Weights of a small transformer language model.
Architecture: LayerNorm before each block, rotary positions, no biases in attention or MLP, untied embeddings.
Training: 907M tokens, 6919 steps.
Each number is 128 + 24 x the weight over its row's rms, rounded and kept within 0 to 255. Layers, rows and columns count from 0. Numbers have three digits each. The size before them is the row's rms in percent of the matrix's.

# layer 3 MLP gate, 768x256, rms 0.132, rows 748-766, columns 0-255
102:121107191100122130123091098185109139153129118140124161155133136176141137112140102093105093064129123167141115159153152139179160134162052107157135137133058130117181125111136118122125118108120121152174099147096088102109065109136158118119129132126124154089118160112162140116104120141146130087125074129137100126085148146164140083113137155147124086103151100106109153105133082157110112129122098193110119121115121113087102140111162126174108084091156113122123106143102111147140118148114107100126088130165161138141101080117140132147116138118131131151134104144120150112148148116145111135109133153138113116148120123097144161143143122088137165092165141135130108139175119139094142135126135118108138102133143137148113105124121136120155135153133117112135131164140103139129145123102127
106:139117139114159145127137135151148112126118086133152120165122105118178162104118144127101117133074135143125156146123111102103134125119152103109124113150148070095162143121094141137133136114134121081143118169137125134167128171129128114138143144128176086138156107105125104147129081155131120104089116118165133118137124104105142137094141130139112158130158127132153167139088119098106150151123176124117101109144164147093144162126116154075096132141112127077100079139086177134079150146076120106153135135137102080180118114131146114135134118152148126114137109130134108125103149081116141165131094153125100109155134096121115122127152064149132114102116115178141109091113127134143117153141127108160180151131122134129103157119115192123105120125157133107128121146162175161146087124187122
100:114111112143122136166099109092111115109124104102146104149142124135161111125108128118116148137132114142148076132082122101133113150116117109160157146139117123065118070151106093116142065096088155124147107126111127166092147129158166121122095092137143140141131149138134151141129120133101177138157125138134111132154117123108119144114129132143102147122164113135160150120130080169090092126110144102123198097163145174115124160150110163125132116115109137123099129100136139110155164167136112120116149106115126154133134125088124117109115149134156095151130110137088129146152088101131181136116096103076101122167139158109077147159124137111126161129110109118141181127093156121126182106157158136152090162103064109161126161109144106164141118141123136100114150099104105087129116116119153
106:109126147119086104136127121122096113135067154085118114135144134162148166153130144108119140188156132135129131119109082137154170108146101094089110123163109147141141095070161101118126135104133130144143108112128134167135122150161113154154136146120133155115121149146146135159145133112132152125177142147128113145103137099117101121174111151108158079162084133150127166137098113115126152147127114116114147122120129103127140099104164130141159061162088112149115105122114125073161159113131113084119107112168117081105142131112160130146098176172155154103142181097106097134174166115135133160144103120107168118122129116118089161120115105159105121058106099148113117141155123133115114135121143144130118105109150129095119108120153121154094099094154133111136119107164104147152129171126113
103:105123113115087144147098105144139112156131081121138101082111121130117090150163161149095083116106146095125125094141102126101140116144123146133151105089173102090158116123122125176139123147161117133118161151131154096126137148104159150155118141134170135153124066113143105113081148156185164101131146117141118089137132147115141139121123146139122152171175139133154095142118142162148052140126149087142106145124087109104136119142122144099094154106144092123140103129158127113167125120100127096136124088128116125126121142121131111142084176156115158160112118123117099079130113161145122126124109159087186088137153137176115148163133112112120150136158116164120158179079167143160144099148132148146134153131158131126115145107123143123137143174098133144132136111131097119165151116111140
104:151132137176131113187140121121143159093098177153095122093118140090129106171138152139131149077156144134150133129162092174115162108151137149130125127136138109131153113098160095152132111104108133116136131135127129096097163064121084124107157126121105164133135151138136126143114129162132103127140107159170172121117117122148121130100120156133130101132116119144078186146126122121155108115157120085115088113129090164097083148167093143144163123153143152113109170096139125161127090099158155106115127167104149126118161099110111151168120109096179090137131147137105143146213140142133131124118177146152131146132130156138149124131132113162134142125116101115125106113121118132131112099173132110130168134125186118121102129134101139171153136094128111085153109146153114132125155155125148
103:102086125131112164132139138160128147085135116097120113168120111183143180134134100172095139087115133145136146108140192088131165133147157122099100121139125106140101143133172125135148131129127125122164128131155152124121104118103104097171111139111150136129099166133148143112126170143088166097152113173096105166164158148097153126144117106134107113104126105122108097097127098102135121119140149181104108089146167120092120107137099130155121112093100121101093126165102121108151105126129151097073192132087137149137101096134121153159121114123113154144128125168104106087128132103152079179139147134130109108146117127147139138132112107130133120142101144131128135159146100123168102163124115143107133135169108136127067138086160158127146139112117080141171116142088147129139122123108150
106:105119142135181130157134127087087137123120104145135148092116105099153149126107088118125140112098109153100152151160112142106075108109136106119124102139205101136114111123132137174124121142141102132124152112145114100155143139120166122151140173169091116149137089128107127155148103153151180074077126118163159111133091131100141132095178137143126136125118152131112100115098144180129127133163117151143096144103139123117126100133108155146106139134140087064100135137152127162121138142133147124120149140122138117086119140145124175137117126112122119120122121121135135107146086164094157162132167121160104108103129098096133121102152133157091073150126145123169147130149089111125113191088134106110161141138127127138103134056159146145123119157146142124102170141144132124163102084126121
102:135108150102184081189145082144129131133142166115128143112123140180146105103134109091116098122148144111148100146115151112158127107125126135119135148104106105105153095123097130113078152098097113125159125151111120154143154155171112136144092118161134110153128151088123113132129144111145117107181148143134082136180142135125120173128142137166075180132116123146107122103145098155097115104143106124138121164105129134093110145100118132120132116141158106142103170137153100150091122115105163147149138140157143131134104111092101117120143106180078156116096160117156100144101141051122120137085158130096132126158140118148144139109143118161147123149137113123138103135084134126179128152141132108131151121092119110135146135132166095075104123091133136098106159088085142122129125148141172
094:118115118160150144135131114169128157137149120126159124105137093120110097097157134161138082141170066099108144107150161128088140149126115169112138076105102131147140180112115094128149144142116100120108134112132106114124140112138126141101129135118138124110156118147128134133118163145107152183115141140083098081140095089147152092156087140116087156103166156139136122127090129144133095156130121128096117155153080141139115085154135154137160095109156130079098123114086100141137166159141068151094137087159168131126152137114150124121118127137096130108144155102186112131117121102122133118109169126126151153150134131150104141130136125130166129116156152181161146155097109058136133172150113115143141108138091142103141182112133087126148148115135112137150133136163115151124111096147112
095:108108132113095129150148113088113102133114107140125149090118106162099086128096146078150124144155130149116147135105104118177102107117088180124131130129117095163126136098125137162161139104113127119133108133130136143105139159148107173083105136118124111170107108165139116147179129117131160099138154098135144115086125123128113160149146086092131092158099162125103190132134112095120114115138103130141118158164106078187133145107121106124107128133114130116159094167095100097150128133114166108086138113114172084091162140089154120157114152160175133129118083095133149148133141145105091162128121170111109128110167136112148134162108131149141115139153132133112137139199138115135099150148103127111120115140146120118100155139113141141143092150136103154124130141117160134202122120154122
098:087162099072102091129116085095143127095080087148111122085165127159138115134141116113123175131150167119114137127155131098132098124133101114119113123111148090108092166151155154163164146180114098150112081133125151129105191101141116135137133130160144110089164169141117124152112126128132146127177132120165151136133135145186146114124178170122137099153107121097159160122109087111096134096136098112152142119129108112153133175177115130118161138136144097145108144124117105158092123144195139134095097122123115148099112175113122109122124139118134141143096149129116113161125177133132121136132142169101067123139109100111113130114122126132134115105166129185144108159129096142137137109107166119125129105131155134127122107123117110138082122118142134105153135123123139096145114070137140
101:090121112128148140147109111166154101159159137152112110095113156107138138145106113138113091070126120145115123156128069139136131102119133143152198168118121149121155127115094148192067163152095147132114127135121101095156154149133119103109154124099166113106126110121124157128158092130139141166144139085175135090106145116150124098154139085132093133139083104133147098104119120132124151151148104105153143163103143144095130139117117098085123127129141134136150111169120170144134128091097117131146126144163142142144103119113127142111128088128142116128085099145139170119143183116131146116144128122100144122137131179111139174183083112145149111149100134095108161136088120117081094140130113085128144105143114136123137154087137097122153162135135097120151123159112175140107129096142171
105:122140110146173101154117139127131139159123125137129181157121150143134122122112157100146090100115124145177126149133153165142115075132135108130148147108158145116141081104119103118089119109089117115163082132177169138155112154136175184137097088157090142131121103129143139106166114123089125135164098099117114081096129168134142091201152140136125111116131115123166152087158184097133101091140143154197141161127122127147134129127122138114115121104153145090103128117143125087134139160095114089123148155126158094155105105082133134110102123135110113153119135125079121098164130113143188152138136134124126114132141143123098176137131145124119154105121114084087114118118105095116144147110110119079145152114104112089135145111130169116115148120130152122123108128102135122108156121137115
101:115124185137110116121131111147161151139126147104109112141122137180100112092145154109133117126058122074102094139128157133157139146104085104127154103131127113115163133122123129139129145134085157135168091162163155102117133123124111139107110117137105134118131124137133140137106205149132116099128119126101124118140129112187121156122163150138135166099130150157122178149136136082125117145163165127104185108129122091137072121179103130123155158113071154160124147166135092105080077137121115138121130103125126135161116124124158094105158131151109098147118111185113107156140110099120138111147074149106103131167133098102117095125116124148119147118127129148103138089126176133120149108123122131146121132128159141112102168166117130136100159117096118163130112128130158159118106171172134
105:131125130111132083122146157137111119106098072131152116134103108132149131127163155106174109119127120175137142156103137158110182109147147128127140120153081074141181098115117117123140120051120132100140096131138150112136113091145124126125136098118126143140164109163136127151114112164125113132117119147181111119137113146110137174126176096108113153079120097157141160125156114109143144107104164155140125139096129176123202159118088176132079085152127136139088121145133159135155124143105172147086145121136134154135108119149098132127103088103145099156119121140106113089160137141125111112093123135102144131127108142160115123095087100152115146102117151112094120116123095120119137173117128135130148125125112131137111163171090147107196141115149122124107118124103120121068116122122145
101:129144116122121174166114161128131103089152146136164154131157092062154109118106149147157095126141101118120110084111070123101107105125095109096100108160130145102146153147149131108123121107089116150161125137099125160122120122125091166139152130123132102110101148122102109129139136116138106128131126153168158134109102111147129132123091116119138160160147152091147162105128088105136134102137133183131083150172133119157128182152114129083141119119113137111161101157092118107112158106111083105173173107132154144155124154129127146149137137163096129137165132132111157154123117092163140184078118082106155138123127129190142128157148135108165116182154091135157119152106137121157142115117138089122075080102123145133137119140130121103131156122100130147134157148136156108121147091119126
105:094120154121161130119108151145118105099149141109135149106115100187159108129116103132156148121160102133129136157112153086133121117141110106147102112124063127140117128105109131124146125128104132143132137075026109107112143085111171116176100135151084171119158121106138111133113171140160089139106110144115116094129135124167119092112112135123157140083123105127130135145130094126141130135156093105147134116139126133102071097137101138112130093163131115150101132109122103121140121142181190130101169109178082138122121152118164137122103145142135151162152163103116107151162112094137138101109123108131101112133103104100129138129171095140133123108125131081121147097130095148119131146142150127151147144185075144161093139141147144153112101139142103108126118168117136143139160142113090
097:098093152092109113156127108114146110103118080123127137121130121160152135157143138112108127150159124120104168113110105161137093091109115117168161159149119146119141140152121122102113131142082154132101123103141134096142116087110152171172138103119108144178100160111152138134144137148168159092123167075161143117124128132146099139160112102180113146157115159092115102139117126089140143169100144130147106103164131140115127102116080191148149131131090092110103150072104087108121139175102106105121122099114160139128100105129097128120156117082147141132150148137111154082119132113143084130122165117125159105156129145131167125173141104106153151135176128117099115118104146133123119136122111127165106160149181110097090105138134105125149130170137083141132116136111113096126144157095117
# layer 3 MLP up, 768x256, rms 0.139, rows 748-765, columns 0-255
104:144098076147156132139136154109110106112151161118112134109117092171127107110155119138144165126110123171111096132117112139118104166095123083099108098132119067122123127116169167129126131152133145119116105129095163150094155101138157124138110107136104134144142121122160127102173139111101138144116104128165138142119159140181161125160135134122146179174121135140102079112156140109114152142136077094095152121113167141126106141158107135120170099140141124153113109166153117085101153110149134165137150129102086115143122128137115114142154177124125125109119134110133161128157064161145084111105128136108135123136161108144170118105145131171142145142140139146102118165119120133124185108138134113142105088104142115149113083148134128141128100082061133117136103067080142119128081102127133
104:150130126122115125147173137094121137149094128156139122136113128134205178104121112142145108129113166114104155094119088100118118127126135177094106114125175079150139150124174147185146147141159127118138114150150145099095138123124137111139136117109149104126121185075125133140151105177139099147113126154152117127113120154091121110156125109122147100113147088117106103115111092147097138130171128127116118113119146150155168131140103147126152125124142076113099110114146173146087128120126108096139114148101098123145134110152118162127150142164161161140130090133154129115146143162097110154135092173185111109171096138116127115124141152163172139119101114116129090090151073119129105140142099125138099127169123061153113127160155136108145139122128106145153113154145088143108085120134095
096:157190084154166139138129141126144102155127087132108095108105128123092113114123138115142105100118078128079131130107124147143114086117119117093140162104113146097130088136146105129101169108133147142148088117158113117159089152089131165140143092102133124135149112121166107110123187129097107096086120149115129079126108116160161136130116101114142109110165149142162109137142168138131123128147148173107128113127100126125122131102121150120112165106123157117183156149130159153110152107164179079117142122144120104104130146167123147115110092148130139147107186108147115130124145131111131122157098116142122122106127152106133095142097177153100080110113151088119162105116160114106139126081146131143136118170124161135165171165080135158084125102146103129147117140148131157123106163114146
110:117120121136110118148117092155141114155127114107111123088112164170086080146145151171104140080165090109126154142129121105113107163126147154113184112138134116164120139175110160092182142119151125112083150150136121118149158175075127091124159123115153075165123121133112129126131141156097104102103123156101105147147119070149154124110159135165161130126110164158105086145138156134138126133115120112123126117142133162136124122160103156137101117159110162120145126126118117164134090095137148183129110126081102156158129114148123107131144123117127141120152126076118103140149129150088048125125160151149087144105116091123143107121139130151150155129134178117157090117132140132137146116110127133126137125115143146097130172121074136115152121123141160088136095083125144156143107111109155
100:167143104162139137102141170104068097118144165151129152149153127127125132128131107080164096113139116133127119105155124147174076115114173132144131182136129174158081102149125156104136136132126132137126155158134092129169096162131092135114162131070131113097142118161128107114097121117127078119134152142131147117183113139158135133121157136167110143136124134117122145113107155103116120086169122151089178093133175151139097110123114166134125121093110109139115150145143133105145103155104210126136126158129096153164164108080139154103181091132089153144129128129111124165131132072130148127070131113131144145109134128141099130107117140136117119103100149104130145112120102147078137101160135108125113097142121119093148131139118148110098131104135111107131106142136165119122126124170124
102:121103131126126124112164125151169149119117083126135123119129158108123072157117133118157156134122133084103147124157124124124090134157192173136102117170095149124109175130110170139133128128106130177133171180153138160113155074162135124120089158120111143106130127130148115152131088134130105090122151132127120090114111116116160093128114134093167088120118116170155158115137095128085113107119152106161097167135119142110104116161076119129142109081131142154102133105181126112114104173169105138138107148146136118095168125112138139152159114178166126119187143127085117127168125157101160142134135123144084107122148163125128151139085113121138136132112126142127150119136132127112098103105152137077161122160098130110142143128149150164103133100170160127154099106119111098107138139131115
099:116104099110114104111186167148162127135162150125082104089175134128158169178111085114145106097088119152159097133133152113131121099107131119134119097118095185124112129144127122140140156131135066177158144155095155135141143142092118123102100090138116141154128091107108163119130140130112131140086144121121107141099131097102130145133108131093122160094135149146138109119134106166105110128106149159127103113161172142118132115135090065101126097110097166144132125152117125106148179157125123093133145127152147148152143130151157164160112138132105162109077148179145129130145128120115156175087146149159122058106109126116112142103100109097125124132122100136125151117133130130128092143094119122085098062133113143110116119118152128125124153115107138117173136169120158132129106134115140
104:165125147141123095152112122118135140137139096092137090148132119131161141103120082099114138133133135138094171137132112125155136150131172111135129148138166157105128107094094173114150120106138075124111119155152080113174126146130167148125159157137153105132109116088112135110148149159136138135114155160167112141129126105190138139131123127124163084102135141147119111064143179136147161110162114153133113121154110118124116131114126102123107114139156105128104118154125163139129106102093136121130134169096124109111092133163165160143113131100160126137122133135121137085124091096113135142101157164137143083104145122130164178110192118138117111128132168090179134135165116126131103125079139118099132100130062139111070110074167127134120140118136089085103124113138155127129077120116105
101:119096148134141135181144143125104175084146165112122161066092158162091152121152109150159146141139157101167145129101098083078131109099152096139141131129133100144117121145134140110129097144148059132123105116124128134138143093120150153103119146168155135144127129127176137119135097101161151100152121119133123119106104192145134141095133079135100132136134150116145126146116127116129147123111163127116112105139153106131146164146130152112147100151125128117144145117136098131091100086120135113134146126124112159107130126120108140140145143156087100092100163157121113179106158153136150121127142157145118084148136125105111089138131160092141114166110129160148111134145140130149067111167113133137133132079098146147085117160118153117110103135127076121044126132116095092169105093148142
092:144063117094137114171145144123130113112145068122108129145094150133177107117152137122177101138124116131088102130164119141143171098098131127163122157135141135118090082146067139146129132123144105078176091112130092097139168128091152161130151116081095169152132147120114104125129142145111104114122114147133186164113124155163093149100138089158144141144141100118094124115102164128088155150114126120126137131120158115145111135126094111138150126140130165109097157108104129137129097112114164064110158098106110165124157096122098147120103127180122141137123148103193131120118100117130158122150122139146111153106128143130150121122120142166116135147116141110156118137103114117093134095095074143148108131161109169163093146117113128151125104121137129112140149158130165152106108164154125
091:086099085099137102116187135089127094144155127165110170134117099123134113154137123143088110137145112121141070144088096103156145087120124180116176114157134105187107097124131132132130115141123132102137117140103151118139146134133143157147109115089107110141103102172098112138125128109124139076121137099126146142116142128107055153161096111094148156148122126169111149129120151131146139170111113121096163124169142151159142114091102091122109093135100139148137103096127153102125109115127146122147127126109161063139172154131142152122139187140115116114152141118120117155121083115124157167140140128165110148157127136094119119118120172137130119142160122118113141114185135148117152124186076118122115139165132118126110113099116126121111106127119086140053149127135146106139118109140138
106:150108095134133130111114172175117128117114171103087131149140157089072147129139114109144128120125111103161079112113072125100115123114109118143166140080109119134204125125110123137158155142124100146147116134148174099129081127118174161160114112112158151127137108145110164141145109135113105135145098103149150093107115119135133143117081142120143110105142107143104139122161138169093098157146155160101151130176123107121111185105137134091169098150108115094141092140087157108117156150165110126153149141150124127118135158159153110099103118130135187108100153124188117153133095121162135157157164091138140119133087158121118146136129091107111139139139128123080108124129106114119128134102134138143112152145119115154141117159122129158111134117083150157124125136126172176142106170153132
104:134125135121146133115125199122121112131123119116096165149119159140113153127100140136128152123104139115088124104149147142128090071149141093113148107106128116140120142143110078145129112114126147119128148129144147132136081136130120162192156112134127154145126110159168090122128148106144094113147121134110139145102164109147138138123126149166119139183094099070147115130149151108152112108121113123151146141118168145127160185111138135174142138159122082142123119160116114054124143142122079116154133123145139115095087116127117100106125149154076169136114138142152104118112152105168112120171143089119184150122117093140130134122167158141180103120118156128144114134136149129153141048114081150112143147112143136125092111108095099100107132094122105088114164115119127131132184109107120
102:124099133156120139135114107125131133114127161148105111147114122125116076148147120144144123141137141128107101138106125111096138137136140162105148145113117111093139157139115107142146096094171144146096187120086132126115193113101132111143105134144166149135151142131132111083103123132098135131147135105182140127146161061106098105108146174103124135124070127195147105126121105132149088128124130077106110105126149146086121136108103111184096154134110122161104123105136135158124169126127109184150124115129128190060123104117147134156105158129143166119101151117161161142145134122141068107155131124150136124125122136112134135158102118130122087173096109154131156114110139123110134125116176133150147076119140165173084123104146157137162117145126169109107114137139098132099116145157143
105:129078126139124136132103147127127125110155144133121133138081138128109118152114170149144141108083134154096146112097067149155149146079080117107126117170120126131148136124127126116120085136156154101112130139164139132136129116113092139098120099113162155145124170144136100080125138160114141121148104106149098146128060137133129112151147096147098096110161128111142138121176066096139125159081157102139145134134087112084152141128110107159135141095101117123094137118099134100120102109149121112104109125160141122134168118141127102110065107092114140133118141154168117120133102147146123112148087088110109126188095139150115126112140108169119136151144128162136181169108133161133144123141164141115156110141177118167111144159107117159169121123141130141127127162110158136108132183164172
104:152164156105118115160097098133121118085158105101114182105129135149120136110108123105106144112185142133175132125129101168104137115117165099099095141121123134132133132085100156119138097096122136124105157123130158103089165128084113128108144111157152107113083111119137120185094110126156141130126129133169117135112166131161140150126173136161099124137145155116106140147111140165137113170109108120143091164095082112164138118134106151158148155161157111137111135122176121181153097123100091158120182124114096132118065143142127104143142107138120107106098140149161130125142163114110133108098142120147153094115124146176139124114121136103115147119107184096112100105088157092151112121116139083151104155115145107151107133137119095132163117148143128138158125070127119108137106157168147
098:114113095128138121159106174139125112077193116137104116145116138089142138129122136166146094145131124146137122074122126124093121069127097087112101113165125115101126139143128148119097111083118136148120156144098117188110084131169093121126125120136147127137110133119092119138108114099150117129135112157131154141100122150142139155132123121124141128159138146141160146142128090125141143050145156185149093110154129148178150179152073136134130145127149176142157116141134132151151152122121104118135203086133140173149093152094125147131103135129120105167114104156117127184134119077130119180081078103135111128106130116140109126142125117098107142147121097107119134165121149127152138160119147093114125105105160151136140139108109115101151185094131117120108149142124130149126133098129129
100:110106169129119098152154126157095113103122164092111125157124121151172112120109119128182116157149157115125124143085170136120141107147104183124114113080094123136094112144168115153152131121119158144138127128058138145099146098126151157130149147122146161113117111092154121115120156101126104136166120109124146129147116121108178128138119149106161096117111156170128102120174177144154094104142139098148146120131096095142118101150173067142169090153136118183101141146143106104118088138131124175131125120188079120157100136123149102120091117154155142131166138147106171117090113155149133139149113112147100126175142102150110134133175140070137121153133141100101160142095120101129122095146140138134145113129140140106087107152128108112132145140102138132142137085132118130116139156138107
# layer 3 MLP down (transposed), 768x256, rms 0.0749, rows 748-765, columns 0-255
098:128139161122114118076144114161140128118156120109135165123152161112145152124099105096089098128159163074108132156150123146164144140133121162147132156140122125149092109153108125130121135116073132150131120165162121127135075157120095149113132145127141157127088109109106118103125120143109142102133112152069109117104118099117127152106107096155090111091138124146097140129112124163084118159128190150151138131108128144165147116128129131152089127158104157090107123130112160154147122142105128136127076142144099148120113124128140142127118124145128121129081124121112127118099128112112137121092096113083099111093095167101136117160085132110142141162187096144111118117140154111122139123097150141116180178171122150134130145167182136110137153156166075125081146164181129146166162103150130
105:135166102136112106100150104115122127138157127136109089156131142102090116167079153136108102115134106089130121078163153101061149129104150170149146134108081159150126144160099134087114124155127119097123145117124150173128123142174126141091165138106129119090147149123130125133111133119129150113164110099118102044105147101152129133169145156132135092117116151124143115103186137147143111114127153130137174136150133110121079098106149123101140111141130139115109144145165130175171119127134110146129115143189141171117150082160091108126121125116105145139141151105088127152116084082121111113155151123146188156167162132162109138124101154136119122110140120052134123121127123131112145126101123143136131134119121156150110164117134142103097130121102139154146099132105125101090162147133127
099:069116151148083092130157174126167108116110131125122132136122148133120138174112096139137154183176118111139089104127122108131130153122141109175134096099091159158148133092105159120140070109101107107125144150098120063111140132160108119133152111122155113142109108110094170097129115108128126140163127128105129164121145148142126155110122131120128110118130099082107141149147170096119157129093128134113117142133132145107148128192118130140121114143132091123121142112104096104177123138138065160194113144130117142143137139132113091148167145163160137120137101129155186113160108116129133127107115115109124102126123155152116153156142095119157108160172165133106169136152113129161160096144109075151138139105105139094137130159109107079177122124112141133106127146128109125114125083163131
106:144090152106101126101148112102132100076110157111170156140129073136159156175089151089128059139090114068130122140135128142143131117135124102148162149150083128130146148153109144188152115132113127127067122137115176123151106130118141147127116073159111137132134125156110151139137130155090130129118128122110136058129148147137139129138088137102190163150153114134130090098127130136164133107121141128103109109137105110149106085121123130103135104135091123154145133103138138118118149109118145160112150100146113147106152096139121136133106125123090139166160145108101148149078167108158150094084107148114160148119119125126150119172136121111133142133113125128103135136121091177124143151122159142103133136155143070131131171124109119126097106126169188182113110136134134131127104090116136
102:146134153111140147134149139127149157136095080114104106138115143164110101102138137099130119121135102093144154090118143116113149148119172078121089139107106120140115118132162129134100172137156154150117124114141132144173108115133110158135127135102135152101148124090105152114090109175078080141126119127153111120080150106141169135175105164119094160127099136148155088126102114076105117119122130129128122144152119076180077141169131159109104109155136066116153148142103096105140146135099139149115170126121137112150123147100176168108124168139136135100130141130093080077134169142127154118120156141102090092102128154131130093137129133095161158111138098121147133121145150141139159097112152137126138115147142092126106152144126154100164166144121107176155154151092111096143143136095125
096:132142136143152114133083157129103096116142158127110116102141134138139137141151093111115124120141175151105083115123132129142153114133081095107156120115122134134146113094131099176155116127119134063118124131121093099136135128153104142157165104163105136149147143130108153079109161101126123103098112123147133146103116148144163132099135099181064120124121146128082125152142149130168170176160153128157137087115124141140171140126124125117141149152164094100125107115070117135163126120121128115114098153117126107144147157128103115148099101104081123141080123111124143158128137092167096148080145116146140098161154112139172098127142123112123137144073143138131103122107109144132109144126096138183142150126183151162123112152104128119151166159079073126127082159147131171155127108116113
099:139131134135130118115118158119153149142085119122132155100154128087133097118126116096157106127163111142124124147115123142159097115125144102164119095091105161119116144127113103161131091090096153141114120125140114131127110150122158123133134148176096143111115128096126112132113090110148122112136172132134126138086132141156106124123140147137125136145146093069102145149131107135123156147122104127144128153167079164104133170151123129131128134148171159107114146102123062122136118151121088145115109128132109131087095159126099114090132162165150124156160141078116133170143104138179098102111145167133145179145130164107137149104160140107157110100149080091123071164142088148138112096133170096159149084075129164128096117182133111136128128164168133135135089153163095153103126116160125
106:127089136106095156122117116152156117152094142083126172166163150136121112128139151128164174137122157129135132115133132107166138165117081129137128127099078154113134138117097114108098149140130161127142067102101067160129101112167091126117074091115162148116122122155145120108108114081101126139157105152142147186143146100166148115117152133145139127164139126117086127093158130141120092149148131116126110103182135095133114125129139128152165141123131149137172103140150120120085117148113134154146155120132114188149125100122095083144165153096116111106136181132151100151146133125166097092109110130145144135149095163127148155131103126124141191102120112108118123128119100126123144140146121110145133082176080107097169137108069144116131108125126127104119118122125139118151110126158104
099:120193119118129135109119112124119102109114108161124130122157135101207146151119158082085145142152103098157155126157151153131117114127111134121085117085139142086119108106113101124145125145101126096122132125121162158102120118101138098151160121133145111130158146161126104180138111185156146118131136153098157124126141134079144137132118136130110142117127104128113092098121137177128156109131112163191106123148110160099145123084133105196147106140089118105127142150109148131152142127129170115117132149119120120177114110118098107127100111134140113151160095083115145118115115094092118103118120107131186191095109120127157114125127090193132109097135148142135104147115161097137187115134126118138173138129156080143176121119115097128099150144130132105109107129115130135116135167107113
092:132163146136136135109090150130115138119127192128138092108171095112127145159108135144115164119128114161125126133134133082133123137132069155093145096145160152142159160105162152158147107159155129158098162116116178159125121137155133085125073093163144104122118139107139133154109133105145123101123120128141094127122154094099138112144137148107121139127102136117092107118144094150132109090152140108150141127124114127129158111118130129122104124126121089097155078138125107094174148149134110176156107164152136101146116180154120110139161142109121092148134051158088126141110139135126144122116165111145131071134125113152101133113120128104107118137096109137129139121178143130184100158180193112102120094113173101136141108151116135106163148141121087143102087115123095118155146109119145
094:150114152161161138123131100139118136124127121133159119156111143121115154108120108145146133098147118092132104090120113178113166131139141134134149153104123104097109145123165129119119107099125172125099152154133088155148108094122142117145099130123148104090124087116126122149103091131114101148122076134066070154141138126095129099106109166180100133121127161163146149089138139172076122079112154103206136100106156137071115117163162147136132140104160123101138150133101117148105150153124123119114137141137103146141126140141158129154189112129129117159158136145121120099144165128107151060160134101127141140117099109123131144156150141147129123116122107107117101157100108134096108117090135089121123152137089128095135071134131108141131137166157162104143163139139132178097153157120099
105:141097140089122122150103102102129144121128090094113142115086139126114157082101092152146179151151125207098139133099141143118138129132127123108143152121129094125103181166117199142113133145137111156133119155150094182083142118136140132113123082133137067148133118156116139140162098160142144150136130096123124107117112113146097105159146118110121100149100134135082161143097095164138160133176108131099115147147136094052150134142167122120130129143147124131095090084120141149121111126142131129102116150154147158140117099118142155106115114136101156124128164181100135133167123117121094118108129146103078153142122119143167111136111135127128112098127100107077109112146148143141110094170108130135163129118144112108117160143177129131132122108117124145119131118157180105155082144148125
099:095134094139146154127145058157160125127147120130111133152116118133160115157141115109136107077103141144125131122116109134139131153136091141132153159149167080154124159177122156162171161137137120126155123118119113157159137112120114163107136149093122123151152143106103136122115094129121136164135113093142140104128092148125134092167129076084150126109111143161152148098132139170099110138068089091094103124149146129119117078126129104139161078121125164109109136084132139154141145095112144141086118120122127163143127119083165112130114125144166120109134134149112154127174156160108142145108113126095105134091116100115146124173084135120125109137156135188118133170121129142115096163139139082113092106168116131120182129113137161133100095128138123115133091135106135101094120130191164
101:122111108110153114128118134146160138103127121091144143156116123143123141156132114097151150088153090120097126131131106144136144094148131115161181119103172128155144124133109144127071129158093121087177109120141143163150122143178160171129064102123093078114108113116168120141112114105112104124114142082114107146088115170130125101153144106156115146115125154121111129118095178170164168117160119138182173124158084132111134143149109131158143119138132163077152150116115128122164094098137113087132163141105141117169132124149126158101131115146103150109159110138114135132130139119151159077101111101110122125130174090156106107187137119108116112109149134158097126119142131101137178166141143134102131120145106130120168110141124138112112106154157135127118109086131124106090124118089079
103:142089122150104187094165113155104119136134097118118104126133136133094115130112142125146187144139172104107168133134142149145111146117120126165129155091151174114133168178123103075103149147097111100175108134119137151123128177148139146118120190105140121150140122133080127091095166090109131116146086125121108121140105089107120086137151120138124179151165097177169145113124132131096157129109116107066106174114124123129131103110156124146131093148147140113093138128133128107106115116095128099108157140095115096115130108139080125131112147137128160093138171135124129140112137125150126152097122117157108140161138138128077126124143148152117116106126095150116113127127121163100108106099117108116125139117107144146125139129144175151141114114118163076122160078152163157161100184140154
109:097094124131176166153112149142192134123119126157123118126139119145138147133177139130116181105096136092173121145144152108137121170163151117137102129132160095097147101115149104119105136102141139131118160140137118152099129150118108095145110116155156125126140125128124107135144171107134076165099145144128132174129159126107148129093100138130082121146147115110143105128116138139121133100110139124071140151184133133109147100146089074164096114175144162119170113131104117125132146142099141113107182154109131124156122111134146159101092113105114110136132134093127126096096092127103103149158139054093067163106080160149120117141123139155079104125178131154132133144137143103111123112142111171155099096148109098128101117105106147163092152148123124130143127144105156147105147149131124
099:110120122162173112140137113103124124188125122146134114126145122107115121127131139084129132139122138099136146134142156112145169091164130139159156156074153112163107173155123106124136128182135143101121091113143119107121083124140129125104117116114097144166133105127110108125105069144147170131137111161107123116108123121123102159151159131154109105079093133152156098137108183112108104157127120085119139072092151147124136115099149140169133124157133134153128114100166136127147113147130127119101110121085100119104161111112134129118185138071149132100064150129118139115179128125103152120161151169145096125127174140138128133154118122126081147100092095125124122127127087107102138181148110151158131166146110128106093116170108133145083075119124134097120120154138100163116123158152155
102:167105087146142133137112135092121155112138154143125117132143133087123161138107122153171121129180081135092135091140134130083126155149103126122133128135181138126101149138134124089103112135132119122104113123168145152162132163091117091109161144149135112132135104156134137126110084162092119152140129137151129146161103127136103173115133116137110126153141118075142128133132147166103079170117122122128142084149157154131155109147142153133166126130159109058115123105084110161144126125138137127132120134108125151116126124143084131121116106080110111154129108087130125127135079121129116148131126096140139158142119127110169132127107191173048122114134161142130095100083117150128116125149161120120080142108131173130093158159154095104136183142126107130103125145099174119095154175103149